From a checkpoint of a small transformer trained on Wikipedia: 14 layers, tied embeddings.
Each number is 128 + 24 x the weight over its row's rms, rounded and kept within 0 to 255. Layers, rows and columns count from 0. Numbers have three digits each. The size before them is the row's rms in percent of the matrix's.

# layer 10 attention query, 160x160, rms 0.149, rows 143-159, columns 0-79
086:114121083153166134134171135155164148115122123146142143156088089129095104117122128136115127127164141157137120119141117121116137087160137119148148101158100139179110125137114137097122130141116096099110105108118104128127099149124089174098079111
100:115152134105111159089137129135172123122100156120113138118147082116128121115098121105123123137130109184140085081112095121141084106132134095128124093148103151115130084065147128128158126126148128125144134147144152118088150164177132127097150129
089:135167178135130110129108160116139092135109144143122158134142117135134126113085160112097120070131134143114114091181153122124167148194128110142114120111113129181144141169136126080117123142129092084150121122138091149095131125122170102134093131
088:113121109094140137126135131088113110124131091091185150109108175162146170141124140094131134120133144154130116113147126102125128169138153116121150147076098124144114113134091129156125139117134103156115128105176133153167120125141149150133150115
086:127164126172135111076116133122124126165083129093119130167120157137144117130138121102075130089135113118108093136108126130148151131158114128106143130119119158152100140173191120088119116119123128110151134141131143162073127123091112122128117127
087:166119104095136097127133094114114102117126165125113135080134172126158170127082160101139128130120140115141112143122161114098137058098138111109107099090140134125129119110146103133144109175137151114093105125082143125120126150145177069133134156
089:132107107131174122143113151130115157090101141130135135142124146138117141131096093128081131139127158147122108112118141124151104123123125118173125141136118107151138077178160114125150174096123117199153159152127126098131120150109090151151112131
112:101090188168132153162126129135103134150148122127118122184125135161155142151109173155091147130059145121124124163133125145104099150138107129134162151106138108156115116167155110141143166103110104145112146149150140160175115118104121152110136151
090:131112142141148136123095121160104102131102137119097116149126130112086114159196079135125126110181140146124179136154131155126130131099089094120158142125102109118141143076147122109112114154118097114119149142172122108114076114113142144092091160
087:141107144126164093089099102117087123139108091134094124127114142121115136165126150141152152103109133144116133111166153129106089143158119102096167139094111128156154130171126164111120138169134112099167125118161089152127138134102136108135110140
085:134104126126129115170141124096130171099133110147136100130110120096115163123111135161133103110085162146144163131129107173107162118100163150160155117143143100148161098176074138174116120132146153106075108132126136140059106150144123167136159164
082:185101130163126148135128146148113142124113164118145120163119114124108121138110122110144113135097108143116127127152088143126125110094141163134148103116084161128120120059100153110104129069119133144121175121115167161144107156169141157094110145
086:112114108119192086133121148106122115141108135121131120158097109113123124136138130152102112092187149131134125105146140102114129146083103105119107151140083114163106165131125126073107159120146127148134092115105112131183105112116081154124113148
085:137099113109117151090113100123107130130126102096162151144095126134126107142122165115122114102121106152154113139085104102094161162090142127134194171124148096102149120090118128103137110131133105145129158120166125138095131131161115162118095156
080:098093178113168145136129149129130118139142139140088125165122136135124112109148121157126153128107109113098136114130138166205123113132120154141131095109113148102069133107148129152107104132119136127137138155113113092152159155136153112120144198
088:097138102155174095148142111130096122119122128127147114131136141125136122135107081119111114125124114140120093080188115116076107127109140104156123138172132080177151144112115126082138159099141098093164101140132128137143098147128127131134089130
088:109093132125143082114114135109165126140130146131122118074122151108129138144172107149173092123119126123135157113152122140111133150182135148136135137136149177135133112136145152105114099145149142090102173130127125128090157189124152138200147108
# layer 10 attention key, 160x160, rms 0.155, rows 143-159, columns 0-79
077:144140113134144079171148110100097134125117147159113093127141127126115101081135149166168117117086162182135111113108137127172155122142143114095129114116135127119126095160077127123130109153137118136074133102111118130110137156087099133157122147
099:123098111103153115074124099106141113099086120100162113157123143119165135128148108084112146175159123141099107115081111100121113117134173140121115128122095145122129109115155127083151160126100126141156109131119137160092112158172150142121114114
080:137144096141103115152137135120061120141137127185074113142130150128081104148128143151189139109113125136135121127150165133123134115144126061136127138117137086112107118131154146119108149178163121124091121103097125169136139135105108129159091196
083:090122112113145105077119140109152113134090111175124132148106134166157145136101117123093154126141158159136135155137090102099151138142113095123183150156113086147145113118123096114152138133088135096154111109127141153134146143135112151114122146
074:070116099099117201133133142133127135191129154124129128107148119111165141151087112107133158114116110095124132118109149120142135088132145127075156155145121110131114132100149134124115120151121110102108106103122082193173131116123095131150122134
083:122143154120113152131111076110136168115095130111158151107144118111128186126105123074129113154128100128102091116106118084104158121135147129089117129107109168136110188144173126097159138122116128126113108121117134107158106158107118101128111132
083:114114139133083085107158125141114126114150125134127134138123127133096116127120140144142113073137137152148098089118158119154140098120093103143140122125122114104145110120133096133127124167200137106113128134087103148139148146097148128121144122
089:111149125157148136149120153162096086142149129154103144128155126120074085118134160152112117145111136128166125144121138110148153133164122085108198121110157096087130115104099115154126142117173115116103164126120102168135149117096137124116104150
089:135128112134162163135140106137099134124100110142118130149167090147107117097159101163108135111118153137126174133123106152102097134088149149130140132125111147154131122109177128140122131123098117116165093092168129111130152133153147104162128191
083:136109116126130119147139142165115142134150099098170091171135123121118090111138161147179094081118100151155159137137154128139128151183137112085150102117126127122089099134162122137097092164163146103074152147110088122101123119098120109140139173
079:113135109090141136095159134092132112093089164101095123102123173134145141075115106125085127136115156139116148148120132132146148100136141137115164109104133123142144164131113096129127121139110102124138140092099156129112121095100120104126154128
081:107121120144133078167131146064119131109137136145146137135146108139070107118108175160120121119106105132113133120144160111103160114148112096120152086116146122120149108160074118181111131164161148135100160109132156164132166137128122145130129165
078:130128128117169112166122156148130141149130182120113132118144081125128119120140108160156093169115115132102186132090144143142147096113120144088098131101107132146106176149126124091155119107138129114115149141154119111153094119123116123129128125
082:132099149108118075155097119121096130159119149152145122135149117166112126110113163138131112110114165161159144117113115090114166106140108123137184097166120105120117078174091117120134121121130095171087171148084138167108137140117144111093099130
078:128147121178121166133124139151163094148134127154124106107163115128120146122136133154121144131115127128109157115142119136075159126157151148176107125152184096136120139112167132127136109151134158134130070096161099112092125132148157157114150176
074:104157128110167082146160136095092109125146152144112130138113141144123099137101132132138096141088121161108156122135134117130142124140121117095175106088123117077101143158121136154089135172149111102146150125125119145135101134121137130137115169
086:148107122142124164129122124120138109139144138103127111116110138152132152133127099092126102129157088137160154147181096157101099126113143125162098158167136117144106124113167136127127091128136159117184100117155119094126125160124098135114165142
# layer 10 attention value, 160x160, rms 0.205, rows 128-159, columns 0-79
095:131137152100091132162073122135148135104079087162160147166145101171170119154098144144112134123087108129138146135140124148128112160152118163125122170156104136123166155129127080179131146137136119151125121112090125140166119124119136151134134109
092:139144142095170152151120171109148093140128099122131120116134125147101168136174107110143097134117126158136128123117100140121098142123129129160151147144086131087141151147121115106163114175114133114154134105103138111148143162127084102184111144
095:129142124145122105148096154129143110122152122138123105104137107143135108111140188101117103150103128126135106150174127122148133073090141129124140118141083150102107129069144118124126134112122132135150152131106183144112142085097111130148143167
096:134137121139078125120139110173136115136129123141105104128170073144133116103177078107117129124135149147121127138128112138197121126144168098134094132160151172102128158109113131126164121132128125108106135102081142112143138148084135091114090106
097:170108153112123109142113122111182114159104155188101103138139068129168099113143153152138148080148144132130105140134119153102109106131100144137130137129143136099134144126150124144106180116105120131132111127140079155121144136119118124149134108
101:128120086124089162153089134177100155117122135158134117170117112116141106143100091135173110170126129136124152142113144109112107145139082097147110125140107097103138156186135155170146159104142125136154138108082116116124102106118125160119083106
095:117117112109170103141134150101141140125116120175107112133094166159149092113152126138155116183138143114113120156117129132111156162115133104146125108123169115149104162141116161143135174130080105122092092108095126148104148146126118144149124101
089:105163110152086161149106141147123133182101113114151116160120139158119144120098080136156111130122153134112156118122142124107127134146109101116112146092114184116133145158100166153143119151154114127118150115104135117114142142116135139154118162
102:143150097154138113119148158116112069119147121132120144146155157149107135134097103134114093156100117131125148128084121143122122144104138131154151107101145118107091119105130145106129076162131139153136157136105142136132126123133116065114126146
101:162086172145114141133126066134110102123168152106116131174154116170118166132113101095094133116130134166129117137121126173139116151123155135140119111161121134130131154068114130140124113158134124133121157143102162130127126093113188129083141145
105:098112136144123124124169137128121098121131117121109115122161141165101135123106122085104155122146131161089144122143106143131134090106130149120109131114200132146161122108098145099135089166129153110121163140162171113157089139128159120111148112
097:134146132132162154144118156117094128116152096102158146151163118124127116155090127099107106159126107096112182105107153127155111134119145107144144111088110115133120087165132130100145072129124103177168099110149135115153082114139127139079143167
113:105144115131172125138119141086151157099143161149152124153137135155125077121134149092088155122102153078170182136093126135107116143083131154141160114073133125139136117128168133134125133100149095143127141144119130097148115164133143103099160062
106:127186075141138152145105168146145141115166118117152121105110155128167121153107103128140076176128120123111137096101147132147135117138131112128094104100095152145123121114123163176145114087137099133168114153096131146125110115134154160181144136
097:133122147134149132128122145090143091134163171096129146085099085178148123111167157112094134110127137102111108144164129140107122118096168170108117151114144124149097142116110111109121112091137109158156135158131139134160115087122113113094180126
100:121126109146087079080120139167086176148135115110113153132103116083114111118157125159163135115120151129106117144138130162146164122150131103146106144138133184145118106125141173158167113117138123113143151137137123161144159127108117143136079131
094:138137154132097105154103146112168088102106099104161142141146144137133160117129128147111105137150148129107156132145100144116113121129082138164126137132093100090130085107127112134141128141174158158109129144120146104138107120135080144132143159
094:163160145111118172163120151114163163094092120148094085102121129153137130106127126114085131120098141098132165128109087147145115146129113094152128138144104126094173138162148056111125138146150124126109133126088140089134114182101130120138120117
094:114113175119119144142164093126114134145133129104155123129085155153098147156125150113105155130117121147164062129135134131103138156085142111097119103158139121143217108101156101139106100117142113146154131130101122114140126098123146103140142143
102:160144138122145069118121100166116087116077102134086129143132123110159170173126142125158105111128144152109113139112129120103127161154087102162094135143140131107123190105102115127107140124095143119117146093145120113105131161088146127168132188
094:100093123153069111127135112199135195137069129119125112131089136133159110117108164144134126112149130127165108124105120132135129142137111126151106131147105153092117136150142098140138157152130121134096145133153121114161121156138090114156136117
086:141148142173134135128106155148145087170118133093153149114102114129152078099088081151135151125097155106099149143137187116132156112116167096131119174130123109173100129097140117125161157136151149092142122122067149131119123120130151121099119122
087:129125119162163136090121120129103117160100099093132121096153178116105169126143133116119087155101135120097104117124111132149156115127117120084155187095132144131140136099144130120135099137135102120157132123185130102158152104106160124186166115
087:123163087145127133137125111141124133116100077094164136125090127109141160113120084108148132169129081110108105113158165102155107106131113136110104145118147134091102100161137179134168123128146139116105081137100102086152104173159126120101085088
094:129163123123147117090126108090144173131124105112148115147125144120099119127106100119150118134131121141105140118145113129124098174148132099117116154095145145145122150202138171134137160118099083082113133126168051154139168164110134133105119121
102:154078102135103154155131142141138119098127128107131129169102158192170102171125127107166143162140134134153151131102155105129147150117160145154164115142125106163113128136138119111140105143142121165134153168102133124131089092164161105116142098
099:155106149137116138097097124152117121127130120130134138156142104129098175125133127106142133096110114172163080154101123147140110110137129156117119146165123128088166169127126139116145137167109109148106126139120116161119125104139113143139095164
084:201076138123100110106132141172138156141102150156120126164127104133163135157143124136146100167097176109142120122124137160183165103138101099136118082177107117099146095109112120169158108118166116152095131122071157098116133109148112142077124147
088:133179149140129144145107117138122142117136125127137147172131124119128126100158105173104115138128106109095136078111122151133134113158128099138116155141133133152114134161119136136107128114155119146138129123150142070150146155129098099125149159
100:119111122159104102096156087127141161174150162120135124143142132108137093128146084154131082123138134149119125133111179101131105149135116105103142187138130169125116139158098156148149145130136103111102126088119087097117144121112154126107087084
111:159116135142114155147112132085151122099112126170126110104154137169113119120146149090091160139100123127190163143131101120126127147107133158117159139106156088098167122140157054095164118144134136169127143159120140148124126129093144133126118118
103:133116113108156135122131133116150155118106104172107111146157116120118089139138118159114123144066143112163159130092116131137097142122124076143145139126144133137139182196117140147132142136150101134111136165122099163112149131091132112109117080
# layer 10 attention output (transposed), 160x160, rms 0.179, rows 128-159, columns 0-79
094:121125144106134187102094112138102140126122097140112134152137148099111106147193146122093139158139128104170189124149146128110127146137129128141103121146100108112121132102121133166148109155148103124128149148169114119116090195118135108146122135
091:165114117145069131107080136103110151147151116130113141076154143097115133138113184074111129130105135112151144182179136143133134165118138133096119131127128106112082100147135168141106123127158146144118107110137139176118157123123177134131112165
096:147098121159104100109132100141098136122131122146102156128144167122088138155116134136108134119126116143177109108121144135120097141129121162138120193120121114119186113153126124054142098117082148109143156137127086141139094121094144099164149156
100:186114108133112102110117099121114146103105100151174140111106143106179150124116130134130128097109145096155117163158129102143132140109112144130127193151103132132138109166152128129113134170106155168100124173141110134118076085087116127138135108
096:155084114139125109062067141118136087132098110161110131176173115133105140131170123164094166115143132108125152151130144154135102132076118118129151098135128097109151130120164112158106098153093122131147137129137157089131145143136174158083131127
093:119115117140135168098110138129133157133105072128154145152108107127101132138140181120112117110128094122135085131155133111158123141139136105092148169142079193122105132108113087154118127149127128129134165103141155129150151149147148111128139141
087:151121119139103161167141171118134105110121120094101109161142090116130139110145098108136102105134134163118141131184094122097086166127137117142116123137135137124130104172156118145133100100114118146145105103163117124123131180143152160150165121
085:194076123107128170143132145111163132128129091137150118108090156080127136132137146144107141107138114143106098161171105138106125126139129091120110154106117163166125173142155118142158084135125150099119139106135138153138149091113066105168077144
099:172126097158164137090142116113123082106138139124170126079104125138128146104123126102122116161184142134109088166084110099105139103119113119101146114107128176100120140144132137059136092137123166139112115111120128137129111098101165157165107127
091:129146105128138120083141105106134151139119120120129142099134209119126105144126146149127111137138140108135133108096105094145143108120139134133131132148160126080154088115128116131121132165156101114133089139108120132072120122143110124153105138
103:148145107140113118174149104089116160119117125137152086134161176130139164118109065194152112143131151099113131147097159121071110169102146138134116146159097121108123120130159111161154133116118135140097097128142142141104116108087125107115135145
090:115149127118132144151116129120158132152134164100161152075091168177100113149108158131123129133119118154126141100090118122116129142108184166109128120122095142139117121132122157110138135073171142124125114129122133113141145117143175121129117094
103:164118135131150162137116156180070093167147135132120152141101092134090101086133138149107139149130102136128087126089119120146083125111110114107148084149106125142109109121114071114156098077151141161136130132137146132141117118139129138109124118
100:107151114090107179135133122110111120123129086134183140134132126148143147136128191119114103096104132152154103112159088129126081136149148088134161144098114140121150116120084120074116088147099141089144138120105115180122092159123088116119135143
091:132103093092179162118116153132140069128119151139157149146150157129141096082117163126159122119123130132162166143051128093160127103092139150125162130117124097135123120124173121111154143144117131141145153123113084118117141143150133095111107183
092:146084152137090091129140109121119117098124104115160144116141194125129151143128127115096146132069138150100152115153102128099130127110120118099135139134116138144160126134107138132166164122118108142114115118130147147086112125169128086127130159
088:117122164087156128152122140145113138144109136126114129135109098154115107171139149126090136159140125123148157117099109149156132116116130146110119158129092155125103114137187113112103083194116129092121112104115136152148130156081127081095093176
089:130158110126124125171143118161091142193167145109102100145125104117116131143152149091113127114163168102131138176155136101121086102120099166112175127158114134182110142140137122152112123127108107181102120164121123144136093115100149092126109084
091:167169089116135132118107130115097123129125090160170122118153142145132099131132184104193101135138155110109166151083100137116111102139101158120109121130121157166115123127122133114148161078140105108128106148111118152078154126145139138169109106
094:152151126152098089144122126136125165126113122073131127167151149126107127145154103092093119108126172117131144091103159112101119124130143129149132160133159133054103111128160161135094145142127156114138168134121089150162150091127157097144141115
086:134095111120095119137102147152163111179135096119094127140110108127188094111182129120110123109183143137100148131169148111128130123121090117147110184176111130152141160129124114124155137121123154098118089111134150159159152104166156113101144073
084:116078125092134119130113059154132110146159130109140116106099149143110130109128135145133114143113104134135134131140136110126165148132138187126171129152109122102113110167129093135130112150080118118114135136097095103166086153133089132104112165
080:104192152121141113117155147107108115097138138095161161132152124138138124182136129131138131126148114130124108147098136120138148144114126119136117121119112071119117140133140123133179123130153130157158128098100085159104127125147131112098084130
086:087089150089135160100139137135117121130126137104205133145112120097132090133109161121145104139154122142107091103135137127121181130142138125152111150150121121141147141103115147107122135111110162129096145121103139134154142129120113159147129098
090:116116110133112140072142111130127103141071118092141129086129132119154135152120132150172131087108146126109143110092099147124144146124115124097146142157120130129133129062100147132103124115102134122125112126161162127123122147175112161144152120
097:154093104128110195123130138141130108142116112128156121112097144153103116138127140120148118121124104116138123136115126118152155122102097120123106120123132156122132120171109117149138118172179119124095127136082117141144172179128130113148104108
091:126134082125077108048112131149150131118118144131164171105140154126120133147097131059103144150142139137132115161141159127118148148104155137135138103167159133143147148119135100122107129097108115151161120138150114105161149142110128082135139062
081:134137165108152143096149100154120133131148155131135134123128142124124143116141111171094137089114119094151107126191138133115135074130109113157107143142115131143134138142153114110164120135102101129145092137120096105084074131102140123160141126
083:115102131090182146126150129113130196162156115122142126106095124115153105179150142128107145108113127147152178142119113124136132100116117150110167114079105139178112137129111137137144134171119108159170101101126132133141107096148135127141127176
089:135164109129113154085091158120136112158107098123148147127125126113120125124095112120104178134127110144080135154160094141131155128120155134103065107141112150121120120147114136097145157118085144147149115130115134124081155134139115134118118108
099:130092136113109173113098144171115104124145109172117132163175107175143112095147117151138157140164120122142126163081162110115120128137117107087128093137117111126110120142168121127097094151149152174097138104096138127144144129080168102134129108
097:154079133158141158118134104156093136148106133138135127077143138165140117081151115134147170121146126128120157147165126124125107135095106124105174119135093155155114116110111117121131135137150097116115135138135130128122139137125150155121167077
# layer 10 MLP up, 960x160, rms 0.199, rows 0-37, columns 0-79
105:112161186127142154141172089137150157174119100141134150091145156123126171164144150095087091091102105156105113142134137136111156106105172133107124163126152099135142106137108155144140104110100141128107126146140122157126115164099125109133092137
104:117151155121108148127149106101158153121110126127132152102121138060152136114147128082151132128124144122116146090112141120121100104129103106143135114106130168131151110137143095134144144165085111143141143094142077146166145113142129174135124173
110:140122146097138110104182110105118111138105118120108142113144115135156114117145159127162121123131134131100144122148142154114112150152135144076119182111139132166125169119131142155153140087120101074157165121121137156143112121143137101160105117
098:141120148147156127132149148086115129089176093118140135091117143180099170088144108114133119182103167149134108122131146086098145102134114099100099146098110124160127127108129145155113141143124120142167134093139098106117120176129156103078114141
100:173187142145111111102145065159156139144106076103115092149136129116119122132135149114111095126117144108162130115115093172185168133098121120135144139126175091104121123138111105106130111162133102135136157127118137096138117191140121143146115130
102:143135127116092175116117160088151124096111137134144084130155111100124167121099145136178113144135142080171178131081128132093155133151133087125147105147155088134141129115151138098098164127155140165159113125148129165143131155149125108139168101
105:108126102136123087167090142129101142101165102115124104089124135098134126150140136112136155160146132132163137131154137139148107094106159124094143139163111107128082134107095086124133136117142102152154092117119154129123142119154172097149144122
094:135163164096096156143084161153108137130149099145124084124120129114156115121137141126150106154140123086137123159157141138137116147121138160131079156139128151106145099187118150133100128157151112105162162119158120124162119122137129114091171132
101:144114165084110097128166107170101120124099134108115172121138129116162116140143107151072164123138086142112143135147147074145131104131132143113135084145122142147142093107137165148133135143173142160193126094124087142128145115142085103158124135
110:128134128086126114127085119111116151087089131117140133148114112124124124108108116106072127106154099145106139127178128145168122121138123096130112116112130120135103126113154165173093088125094124144144118141071134084107124092100134096155153126
098:106139138104088107077137105135104104144115158125110089134116116156124146142100096132116158135126143169150133178144159080118147141173117099143122095096145113149125152104140187129100173099142168153088128117098083106138141166113134114141134132
106:122109119144121105133128124110094142109132125129132179115139106131161163131124111083152135127150117136151122129111119127160139125117141109170073098112104139100143180128116119112118162085153116133156121187142148098133151106136138160130082122
100:122119100115137128116073151109192145143117126101173139130107141127120132124113104137167174128161153098173134113106099148131123140154102115090134162115132139055102111153133091153110169178104134078104136109143105122101138114145172147127138145
095:127107136122126132086174135072128119159117153127142110131125090107115104159133116120138155123139119125165081144065098175109131164109148133151130131134140102142090100114109127117115128117154133127108080137133142160103114093141171155118134144
097:126093088119154118119115108191178152153129131099173075125126132130144118164142125145160113165145107133112130142121133194079129123132142131143157173117133144090137107164087181116118100138154081153139113110121133090149108092092148124142156133
098:125155143157178119122118112178127101141099126141139153113146139136119145139128137105130095090166136142142153114083150113155116141096118173145116187076119163150085130130106105136148142140106092152150150119098108158126060116120119123140125106
097:076152154134134165142146133132117085140158132117080122124112124116122152100144119154153134129132169119090151094125124108087075159058172084112141099123114081138149121115139139090160144169078131174144136094112100132136156184133097133120129162
103:125102145135130101186109121103125134095154106158131154176120177111112148162117072129123139162172134130112167117106119155108110131125141122104138061102164123112129173095119143169152077122137118108102082126152146120139122135094110155096120167
100:148122133120131099097104125143150100116102141183104157123158132144144140104090123141145118148127125126100113182127114102120148083166117106132114161142169165156126141143127171127121109129122110146132127087105174147143170115126129118137080167
095:072124142165142120109085126086132110103136123136095125138132142105116140112157096134067119167087143143101154138090100131131132137061110118125122127091140151129144141115149151134114121105159093127137099130100122140123120104094121119122147135
092:143136128118115119120142121104104157141144152163114125113120136095147095091087120152166143090133143116117136143154156110159096127171128113071115110133136142155150097114136129101128098124145100143180139112152164112085126134118104114139181143
102:092098130121133131080120122132106128116059129163144096099117178107135154148112150120124106116139131164106140143138140148111118129136121104092120122152122125143109133133163134128114138144102125111079108133119162131132152109138127131132153155
094:115139099129087153149106147160122092133134127092104149148094145151105138138120096092120179125146064165124107146120145094099125093134085137117112140047137141144135155174091154150141137137151147128164134168125105120112151097142147143115099157
101:144142168089095120165150140141113122145128136146109128126117099160135108161127151119150139147178129138127126122144134084121150110164108171150090111078188107126107144148160153148101129124118122108144111147099165134117170157133172135156151128
102:144150138123145127176158130121116099094131121131134171137133092156127134154146131123135173150168118080152143135128102166127151140155099128103090148124141129090148141128135158163138137114157125082162112101092133142143109126132136105104100110
106:181103109132101136111176132150158127128097132138156095107127136140127141148119098138075153098172149172108080209154119166127133108116124130100149107120129095115122142160139091161123117151128092107142143127155097112089126094146095120090089142
097:112135115108143092174098153148117123149061103117144118118086124125134101114110139137105124135084124115164135100130127118104102113130168067134131149125154094122119166138106151121153112130158110128138092102090142139074103138139097121137105154
098:098181151091154084149140120164124153118128163152117142155144148116170144157135117124134091162193105126128143111104121104116149129148101110130154117132160162120126137103112181123131154123165087129115124117121124114124146131104133100101097121
103:155120155101130137139101083107139158118157142156111135092126111120131149173136096108147138120081137150128148099124149117129143155135132165097137146115108128159142174106090129125141123121105091124102129165155102121109151115120077146152133117
106:086120107100107108152123169086130175134152151112089147158086131159076164137124163108150150134116134124109129103103134121127139154121107099146097126135161090150130155105147143169128095097113113117124128118132159148102140126179147128142110079
102:143091150095100164112116100117140154076153100119114142107130157113160135145120160128109104120135107115122094120122143117132118112120140129117103099110151082082095126145111111143144091107136126121176098192112127126086161150176154152124081116
104:104132143104111156100146132152126126114148114172105178126122129107126151119101155126137142132125124129120147132142144145149139114081170192134146093156156162093101147106166130132147107126142095128115138088107122156108158140108165118120089140
100:143114098135108101133143159154111131135098136086115124134133129145129149125167146119139112098141136091115123101141122157127113131111087145129130144138094117154130105131178125164136121146110142176100111101078161158107078120108126135178134099
093:097113154127124112112106146123106152121163125088129144140096118122149127122144084093103148153131162175113137173157127116150128083179147134147181132128125139110121124150102180068108120109146160110111166141140125161132161134138138105161118157
099:148109143155084114199128124110129123111126125084116153120132133108140085116117130154151089119132141122124090102147194150121113123160160086095113118082166103131133124084134167185107091106140097151176122119154122133132094153137140136132125148
101:144108139152185138095158128129126123155118116123111121082164152120131141164162159140154112134127131189149108153100143141152142103129150132173127123145099125132124086105190163169091145126141133084094120153138124107118166074155132146130162140
093:131162155103144141177141115108092168152109129155119088139112150142137105125138153114089106116136130130125166118147150112150109153143172148092101133137179153155126127151131134126155134114120126137121130139120150091105110126123110110150121121
104:157114170092119122104171085124139117125150121130103118114122088125106117166128117121129093112109116117125125119152110158129148141127108162080121180128154106120124095090150115115139118129185129133097104118111185155103104115101128094137116105
# layer 10 MLP down (transposed), 960x160, rms 0.194, rows 0-36, columns 0-79
110:140126172159114138115123119138132133148128133139097094131142129161096125138145138148126081137162131109142143160107146112143131124108140133151158163192100101161125095139163108134159138153120120092105124132139144165119146137137142131138083114
108:154116093119126105144127098123156122108103128155153124105096121162126135151133119153126110087166091107112162118110128116138139149118126102133120150103172140138108084128123116101109121118127138156100134112119067118154162119117117167145141145
103:126101136129114160129141109122157120135160110176143136112131158133175125115170146153135122151149121183110150124100114117150084113123117146099123113140148083130113158157151138136156174142103116155116073154115170098131142125143122148087111153
103:132173156156141112137153132142117144103109157146120141172098102161143165154081110105133146106126127149106122121113155137147085088128133155122194155173140133151163114144095102161095136125143137108142114099146188125103132135088153139133112134
103:175161126132153090158128156111128145111158168121117163147150132129143146129140121139118136168119095089136099171125115102103170128144151115120128156148110126126114165160108143097081111181156175085157105123134119083132111108106140132143120107
107:109153116147162173114192139118135148107098129160141133130098144088119152049149119124143122134122118113160112136133084085156143144117161120082121127119119155132159138100128138135116138120145123133098123157109136137170157205149104104137153100
103:139170136080127076135149141066157097105143127110171119153149165127111116107094116140124123127138121141099135097132119142151109096127135104143115121169125109137141128126141127089135101135153114117108121163102163144138161144151141133111154112
094:122097112136114097187175170154110145163136100128112126164109109097126174137133129105145181122128145111097084118114094123108095141126133121105111131104122132125141143130132135104134127142133154077149114125110124169134142137125096133130097176
092:138125099100109095113156118141098149119118118112132095129131143161100110103116158138130091139117088124182097117114108112141130156124121108113135175073092126154123113138099130154130143150149122103122113169117113147159133152136131172092148140
119:119136179085144155121139183116143140120120137084091138120134176146150128105164151113137114103109122109153131106176113083126135134116129119134114140134146169146144150140124139111109118120140096121106154121118149136175144111158124127161109110
100:148120138091119118134106065110109130132118100165122104087119129128133154139117132135072112168092124129142121121075126111131156107134108112097141151108167136152142156150159083122164142128150114110101135116103135131128110135096106130103088125
102:136090115101119153130100135147106133128143156109088128134173123096164139146143124141104130138128109087114121132123083107116116113101089133116150143144126125140113176133150204095129130161120130109132128147159113115120121144146121138109108126
101:159130118121144116110115083132086158119090188115153144157097138144131132129116152159129112077098105110133127137121144157137139066160116125153118060047114081153121128124139148137096136133152136132135134152179128106110108118109137116170141142
104:142132136099110159163099167168108133104126139110160136151111104126122085086140144144118171148165141114118108080129114147117135118155132171184086114111143121166126144115107130102085119113136115094154116140130132140113057119131126149116101138
092:125133111136126083127132137142103141134078079129164110138124139073153158158102118124109132095134141110153105141129189130128150112120128077131122130078154125148129134093152112128152106120120120129139098072162177079090163109126111141114109125
085:125130181150189074100108125160100164115099170176107108138096110151128101133131157150143155144129102129090148133135133129100166146114112149091106097103159158116155148126134114097121120122152133116139146148130114139118115147155143138139096184
086:137123151089111088116149115130144157131136091127149115109119111067094143177143164158086150155153115123103094122117144142091138121135112121081125145070140105137136170097123178159094096132129158112101120167088092135086135121151130110163117151
098:095162143106167109127133102116142161132154126111146150076114098121127139143125107181099141139131147149089126120152076132135147105117134142112141105097109091155134122130147135104108120163095129151096116124135149170135140169195143147172101090
109:122141087118129125126108124127103117152164126174173146166133140163123181138114108100134149099160142091122138151142115061099109139142155131114165127125102168165147120134131113174176110079115129116137140137123110118123085113172132117136166141
104:112119131115131154111111108134112114120142146117143109162172105148172117180142162110152134135167142162140129123107153122104133123140106135136122131138124142125127125141149104125126097109152131104104128162098129100075123117083128101147123128
078:122150132151098043150152089107099103127144092107158113133125156119124133130135120101161140151072106113140094090160102116114139153135112138144151137134110143123149130168151080149128121180094107109150136131135113176121145148099123088132135132
103:130132161134106158119107151110153078130108134123154116159109111109130156142103119107119165105141125146154141142137113130123138123195178131142169145137116086148091135099114085136137132136093144115113141129150118109126179179103125112128138150
092:172097166084113131123128078100115127143106143156094125116103095079154133134101154113117133140138198090128141088153125172154195172098106128131140102122110164138156091120136138117131148115152171134113130112138102123134166154116091140138126129
116:143130139112097209156160141123142159118147132134062161084118168095100121123167107113152072102110121107117082101106132117132116138111130119091172126147090124167135122089161121113130118121155133087134118118120103091124150105159142119093121102
110:135114134120158142152140143145149096127165146169157126125143108116135134162113122154139063115122177135123109121161109148124098137134138108166098120148108097131122156154100112145107106140107115154133152129137061117087094120122165115118156112
121:118150156130111117110122115120137097130139105131137140123140129079126121152112147150177146116095156085155118097139147129136148089108103095113116120126126146120123094123130139137144076133173119094120127142158119082109130142141144152125126094
091:091123102148098171124098118117122103123126143191112127120114170115105154154146138160132156116137142130130140138137129151173147157151133151129150124167137106096144141109145092143154098132141173057119162107136179104107144144106156129119104137
099:159151108133183144121138143140123131105135087146172129113090158125151117129149141117083124126120114137148111135114099139139129123145141133144094120091121114145160150129121113151141155149137115149120102130087116124144124102110142123144110160
100:139148087160100112136128187083163118091115122084107118134156121139157146149144175177144133132124131125127112142104087127177151102164148140147118112090135094147088106144082135151135127107157142140148141132137159137159141144133118133077122136
109:135146129091139105150117139145133137134147151091126126112074160126113138107156131125099199130141135144144112127103136133134117134087119110102095135164162135080126148115099136146156143138087118127151075147085114121103131124070149140131128152
111:100148142126101099122093142112180110165127141156164186145099135072116112142140127144117119129163114136117159095124154098143132137117116135124110120131121170137113121194133147107108151129123121149154161105119139124126121121099142140125156140
115:095160154124133106084111119113108129118125142175128175122106117136142096114085134116131123131095175133135118104153116186090105127073130173089130131131118108107120123132114145096132104152181100144127153088145138129146131120102180096189113108
091:138126102142124125111133149130099109143103174131170113145146152154143120108163142146181130056157114142146125125150096122117109127121167105165134135117097112080102146130139143183163108123092103105107129125100124167089144125113114166145127140
077:137107141115141098124152094144131110103116110124104166129147106137122147129091129150155076138104092133142098082193117099144123108132088140152142131145165111146142141142133154102127151118126128107141134136136100178147167143131115162150120087
093:153141121164154095104116124106130142101138161137132123168114145128113141106170187123113131154116098090116131117086140130155115155104091077143153123151129153198120146124123159111125125131069151120132137132125140166150160129152126139155119132
099:133096120151129130096122134120131145095166153147136135103133117088138118116137178167120114188100132123166099115080096079164110131173132121111115127138144133094076147133127095156087137117122150144146099109155111126140101140127129147175072120
089:129112101156132134137121126184113123160142163081126124124133113101135126163133101148138093112152155181155109139121150125127144111121154173100114123172129078126179133131129105148155121111121104111165109125126114106114124119143144130132094069